config.yaml
n_layer: 11
vocab_size: 3695
norm_place: "pre"
parallel_block: true
init_std_qkv: 0.0462
beta1: 0.95
lr_head: 0.00756
warmup_steps: 34
schedule: "wsd"
decay_fraction: 0.632
Each number is 50 + 10 x the weight over its row's rms, rounded and kept within 0 to 99. Layers, rows and columns count from 0. The size before them is the row's rms in percent of the matrix's.

# layer 7 MLP down (transposed), 1024x256, rms 0.234, rows 115-121, columns 0-255
097:37 49 60 46 61 51 56 73 57 46 50 51 44 52 51 62 44 45 74 47 54 35 49 57 44 44 54 74 54 50 34 44 67 59 38 52 65 54 43 54 49 43 60 53 61 48 61 66 26 66 51 46 36 57 41 55 56 54 37 43 61 33 38 59 54 21 43 60 61 12 52 38 45 48 59 47 49 51 51 40 57 48 46 35 61 47 45 51 52 48 53 24 45 43 52 78 40 42 53 68 40 53 50 60 56 46 58 52 55 53 50 42 49 45 42 43 42 44 29 43 41 38 58 39 47 55 57 52 61 61 61 43 54 43 50 47 30 64 55 49 47 75 50 59 36 49 50 59 62 46 55 46 56 35 59 60 44 86 45 67 47 60 40 47 51 64 47 43 49 45 39 60 40 40 51 41 40 48 45 54 43 41 46 48 70 47 59 49 53 58 45 68 58 50 51 45 71 52 49 54 34 31 38 44 52 53 46 55 54 27 49 53 45 48 49 55 39 54 40 54 56 44 49 36 40 66 48 40 38 51 35 39 67 34 58 49 45 53 52 47 54 52 60 59 35 35 55 51 48 49 56 51 53 43 38 41
097:41 60 40 34 33 50 50 43 44 53 31 50 62 49 54 55 59 61 45 64 54 48 38 64 62 47 50 55 45 48 61 59 39 49 48 41 24 43 59 52 58 49 58 32 44 43 64 55 48 51 56 40 53 52 42 39 42 46 36 41 45 43 44 41 55 59 49 46 58 42 45 57 52 31 41 52 43 61 51 53 44 38 28 50 60 55 44 48 40 66 45 54 31 67 50 50 51 48 41 38 58 50 47 51 45 45 53 57 68 22 41 41 54 33 65 39 35 53 48 44 38 49 42 47 46 51 55 61 72 57 55 59 38 50 52 59 43 54 47 54 57 51 27 40 43 63 48 53 38 47 40 53 59 40 54 33 37 61 60 49 46 68 51 48 30 39 36 40 49 59 43 53 40 48 38 68 50 67 51 38 38 52 50 51 58 47 48 68 63 28 33 41 30 58 54 58 68 35 56 49 48 53 39 62 44 35 36 58 46 63 54 46 49 49 64 48 64 43 55 50 48 60 32 45 56 47 46 61 50 62 58 59 55 42 49 48 16 52 40 49 49 56 41 52 59 50 64 62 54 67 69 65 43 61 30 24
090:48 63 47 61 28 54 46 43 54 54 34 63 39 52 52 46 38 47 39 43 36 41 51 40 53 24 41 58 36 50 57 49 59 37 47 50 50 57 55 43 47 50 59 51 74 54 40 44 56 51 31 39 63 34 51 47 46 45 39 49 50 65 68 28 41 48 44 25 48 48 47 56 44 51 38 60 35 35 58 46 62 47 43 48 54 47 50 37 57 39 50 51 38 38 42 53 55 40 56 51 43 36 57 54 48 52 72 64 45 46 52 59 48 48 42 56 72 52 41 30 44 35 53 49 49 45 57 55 47 36 47 65 61 27 45 36 53 45 57 62 38 42 37 38 36 51 44 52 71 44 42 49 55 43 52 47 44 43 55 47 51 52 51 57 43 41 40 48 51 50 39 61 26 36 65 44 43 44 54 41 42 44 35 36 50 44 41 52 57 56 40 53 36 47 63 58 36 49 62 50 44 57 44 39 25 54 30 54 51 45 42 45 43 58 56 60 57 57 46 36 47 59 55 47 52 51 46 00 56 46 45 50 61 41 39 36 57 57 47 37 45 44 56 51 38 66 34 64 50 54 62 32 47 60 50 57
103:44 60 49 55 60 44 51 40 51 55 30 52 60 37 54 65 41 37 48 35 53 53 61 50 48 63 52 56 63 55 46 38 30 54 38 34 43 59 63 49 40 53 56 58 49 51 35 47 58 41 49 44 54 26 37 41 72 56 66 62 77 40 48 43 44 34 55 47 49 67 61 51 45 57 62 64 56 44 61 57 33 46 52 39 36 41 42 49 64 54 51 57 43 62 45 62 45 65 57 32 62 44 56 38 48 42 49 37 66 46 53 44 56 45 53 43 40 50 28 42 38 53 58 45 29 44 43 42 48 58 61 55 42 50 49 36 43 34 46 69 84 50 50 45 50 57 57 51 45 54 43 57 48 64 59 49 45 72 45 57 50 44 40 67 50 54 31 53 38 39 55 49 56 50 61 49 62 31 51 41 39 59 38 58 41 48 42 38 51 43 51 50 51 65 44 45 35 68 40 40 42 56 38 43 46 39 61 53 63 44 54 48 41 53 53 57 42 49 40 43 63 45 53 56 58 51 30 25 61 34 41 36 54 78 41 39 74 44 47 57 63 61 37 44 50 44 57 36 57 53 46 50 48 42 45 61
097:46 59 49 59 29 35 45 56 63 55 34 53 31 42 47 48 32 38 52 34 26 48 51 33 42 30 59 57 57 70 49 49 64 34 56 34 71 52 47 60 61 47 46 34 65 53 61 32 42 57 77 51 42 54 31 50 57 43 41 42 45 44 60 57 38 55 56 51 56 51 37 39 57 49 45 56 31 62 53 51 59 44 56 53 69 38 60 53 50 36 65 54 52 62 38 52 63 57 68 65 40 52 52 44 35 57 38 55 57 50 57 49 32 44 46 46 52 69 35 39 56 71 44 39 38 51 44 37 57 48 61 49 57 50 58 27 43 47 43 47 52 61 52 61 56 49 55 56 44 47 60 42 44 59 47 40 48 52 31 48 47 63 57 39 46 53 44 60 53 50 59 53 58 45 33 44 60 62 54 50 50 56 53 58 65 67 43 56 52 53 41 50 34 42 48 53 49 58 53 44 46 51 67 66 66 52 54 60 56 48 33 56 48 62 50 48 45 56 38 49 57 50 40 40 66 41 54 57 27 39 44 61 46 52 45 38 61 30 49 64 66 66 48 54 46 60 33 45 44 61 31 34 34 55 40 60
100:55 42 35 57 52 54 59 40 49 46 44 33 44 38 61 44 39 24 44 47 41 37 41 32 52 46 46 37 50 60 51 45 53 62 62 68 61 37 70 31 67 51 56 55 50 55 63 35 45 55 38 43 54 44 69 51 45 53 40 51 56 43 66 35 55 70 55 46 58 56 42 62 50 43 57 52 55 60 44 42 47 48 33 35 52 43 49 55 40 50 48 46 58 45 35 50 60 38 44 42 62 64 27 44 42 51 40 47 49 58 38 44 57 34 41 63 25 52 59 30 44 48 56 62 49 51 35 42 37 61 53 40 35 42 46 64 67 63 61 44 59 56 68 49 53 65 39 55 43 63 39 41 43 55 43 47 43 53 62 58 56 47 52 44 54 50 62 49 49 51 57 36 57 51 34 47 70 54 42 62 67 50 53 41 59 35 52 46 53 34 64 57 36 40 50 59 52 56 53 55 42 54 30 61 51 64 53 53 46 50 36 38 60 63 42 68 46 49 62 49 59 33 35 45 57 54 61 38 49 57 53 60 65 50 67 75 42 42 52 66 57 52 60 47 28 56 55 67 46 48 47 50 32 73 42 43
111:50 48 46 48 53 66 46 60 48 48 47 55 48 48 53 61 60 42 49 40 31 48 61 64 49 49 37 64 57 59 41 51 61 18 47 41 39 58 48 47 50 46 48 40 54 65 61 61 47 44 39 47 46 50 53 49 50 55 57 27 53 51 40 59 50 62 71 62 58 51 72 54 55 52 39 51 48 60 49 53 47 35 55 41 61 42 30 49 51 61 48 45 46 44 63 36 51 54 57 46 57 48 29 59 44 25 49 50 58 51 48 67 67 47 59 35 50 49 44 57 40 68 42 58 56 42 44 60 47 57 49 55 57 58 48 50 54 44 62 62 48 60 52 44 78 44 45 39 54 38 47 39 79 60 29 67 49 45 50 42 54 40 57 65 52 69 47 57 60 66 61 48 52 56 52 57 41 57 42 46 34 38 49 65 61 41 69 30 33 45 38 39 51 68 44 38 29 45 35 52 62 60 58 45 50 47 54 54 42 53 51 60 38 56 51 76 61 36 42 59 44 48 67 43 50 38 45 80 55 57 36 56 55 61 41 64 46 64 48 49 46 37 42 38 65 53 51 58 51 35 57 55 35 53 58 42
# layer 7 MLP up, 1024x256, rms 0.215, rows 116-121, columns 0-255
099:69 45 39 35 53 57 51 63 58 56 27 66 58 44 64 61 61 46 56 60 56 45 47 58 62 48 63 44 54 54 64 59 51 31 61 18 47 40 50 37 46 64 42 32 50 46 38 45 58 46 57 53 56 63 47 34 49 38 40 49 50 52 46 53 56 66 53 41 54 57 43 64 68 52 49 44 54 67 50 50 53 65 54 45 52 54 52 43 63 60 27 48 48 39 45 53 51 52 50 40 54 49 67 59 43 42 48 48 54 44 66 40 50 53 40 43 69 38 45 31 43 44 33 63 56 71 48 47 44 47 57 67 42 49 58 48 43 63 27 36 50 51 50 48 58 52 51 46 45 65 50 45 46 57 49 57 39 47 61 37 40 23 33 54 38 49 39 31 50 55 44 68 59 64 32 62 52 53 61 54 47 47 49 42 55 54 66 52 62 40 42 33 52 47 42 35 31 55 53 59 61 58 33 37 60 57 44 47 42 50 46 61 46 38 43 59 28 49 31 44 53 34 43 46 38 66 56 57 52 60 42 45 54 61 65 47 44 59 62 69 55 37 46 34 42 57 63 57 58 64 43 38 58 61 48 36
103:43 61 38 53 59 47 37 44 49 57 64 50 63 28 52 42 58 56 37 52 55 28 67 48 50 49 38 26 55 38 48 60 45 64 40 44 43 49 56 57 45 45 53 63 50 43 44 36 77 46 42 46 56 64 44 66 57 71 63 51 40 56 39 59 40 34 55 53 50 46 51 52 55 50 63 69 24 61 46 58 50 46 51 71 64 49 48 62 71 58 43 34 46 52 48 41 36 51 40 52 50 42 46 61 30 44 32 65 34 52 40 43 39 39 43 38 40 39 55 52 49 40 45 76 65 45 42 53 63 50 59 67 57 36 62 36 65 54 36 44 61 51 53 46 52 40 63 44 41 52 37 37 56 56 48 57 74 59 50 48 63 38 49 66 43 43 58 51 42 50 49 52 50 46 62 46 45 60 44 53 51 54 59 57 48 63 39 55 43 53 55 43 48 42 51 65 45 44 43 49 65 55 54 63 45 37 49 44 36 52 55 45 27 56 43 40 45 38 40 57 54 41 47 67 42 29 55 36 35 45 40 51 53 54 56 65 60 40 48 56 47 42 41 31 54 41 45 48 46 76 44 35 37 47 57 43
103:42 71 49 52 40 59 46 51 56 34 36 72 67 39 43 48 45 51 47 48 58 43 35 53 61 48 44 35 39 53 46 35 46 51 47 33 65 54 31 47 56 50 37 63 48 60 32 37 63 42 66 64 35 51 57 60 42 64 60 57 42 51 53 37 43 41 50 58 62 48 67 53 73 55 41 44 55 39 50 46 40 46 60 69 45 47 83 65 45 49 23 64 50 65 48 59 56 49 53 38 43 53 62 60 51 42 60 57 51 37 44 58 45 54 57 61 45 62 54 51 28 50 60 65 62 55 59 52 53 65 37 49 56 80 43 39 57 62 37 63 57 62 55 44 58 41 37 47 57 34 47 59 53 58 50 40 61 59 39 31 50 43 53 70 62 52 49 41 53 33 45 53 51 38 54 52 52 57 62 58 50 49 42 59 42 69 43 57 38 50 44 36 42 49 60 45 48 47 39 46 57 54 45 43 42 55 64 34 44 49 56 53 46 39 48 53 28 72 57 52 55 56 32 46 42 64 62 42 65 45 47 58 32 56 49 39 38 41 47 31 41 51 60 48 44 55 43 49 52 43 63 49 64 48 54 56
094:52 50 59 52 26 55 66 47 59 44 52 49 71 44 53 51 49 58 47 39 59 42 51 47 68 47 55 25 42 52 63 52 50 46 44 32 57 60 56 52 51 43 52 38 51 48 49 45 48 68 58 56 49 50 55 44 51 50 52 76 62 60 74 50 66 55 47 41 34 42 53 50 55 46 60 61 42 54 39 46 45 47 49 22 54 47 52 35 39 55 57 58 35 42 54 65 49 56 40 35 50 38 68 22 46 47 57 74 55 34 44 54 48 48 61 50 57 62 49 49 65 61 55 57 56 54 39 56 55 54 50 70 55 62 43 49 55 59 59 38 59 53 59 40 38 53 37 45 52 62 36 54 50 50 51 65 67 25 51 32 43 61 58 43 43 50 31 49 29 54 56 58 64 60 63 40 43 38 47 52 47 38 63 32 49 55 51 45 45 40 44 52 46 45 43 42 39 43 63 50 52 69 43 38 39 46 39 44 33 53 39 36 54 49 40 51 29 48 62 47 44 45 36 28 35 44 37 49 65 49 39 46 47 50 48 48 28 57 69 35 44 49 50 50 63 44 45 39 59 58 64 63 47 59 69 42
102:49 61 70 37 43 42 55 55 62 49 57 65 46 51 48 53 44 55 51 29 35 51 43 39 50 50 53 47 44 48 35 54 46 38 60 53 30 57 50 37 40 71 56 32 49 39 54 47 59 65 56 50 54 53 49 69 51 44 53 54 75 51 68 43 44 56 51 55 52 50 40 54 46 51 39 57 41 54 51 53 38 65 42 57 59 66 52 35 39 39 72 65 89 74 36 51 46 62 58 42 43 45 52 47 40 47 54 33 46 44 71 37 54 39 58 43 49 48 50 53 53 59 54 59 56 71 56 64 46 61 56 38 51 43 62 53 39 44 37 52 46 54 40 62 37 55 29 58 41 50 50 35 73 39 51 59 41 47 49 48 66 61 43 34 73 43 42 37 47 46 50 34 46 48 37 35 59 36 44 33 56 58 61 54 58 31 62 53 46 33 55 38 51 43 43 52 43 50 48 40 64 57 44 49 50 61 47 54 62 46 52 47 62 45 42 45 48 40 52 54 39 48 45 55 55 44 44 43 41 52 57 57 58 55 36 61 40 52 57 45 62 45 58 45 50 62 60 67 61 50 52 76 33 52 62 30
102:48 62 36 37 47 44 47 57 56 41 41 38 36 56 57 38 58 39 49 51 48 41 62 58 56 42 33 36 72 29 46 68 55 44 50 71 51 53 73 48 51 42 51 44 43 49 52 60 46 39 49 46 62 58 59 51 62 56 60 51 69 46 40 52 29 50 38 36 54 44 35 64 37 57 56 54 54 45 44 44 63 32 40 55 54 44 26 61 57 63 61 56 43 59 56 51 70 47 60 41 56 50 53 58 39 41 32 59 65 66 55 53 40 56 29 55 44 65 56 61 46 52 43 60 36 35 50 47 44 48 32 54 55 66 52 40 41 51 45 58 39 62 47 39 59 62 65 41 47 39 45 51 77 66 44 59 31 58 48 43 71 57 62 50 59 50 49 42 46 34 60 44 39 32 47 41 35 57 67 60 54 36 40 45 54 25 44 56 34 51 48 57 49 45 50 41 53 54 46 42 35 66 60 43 46 48 54 57 45 58 60 46 56 53 41 55 57 52 42 51 57 36 54 44 59 35 42 42 45 38 33 62 56 43 68 55 37 64 37 36 49 47 43 67 65 43 55 47 52 50 52 44 35 58 67 53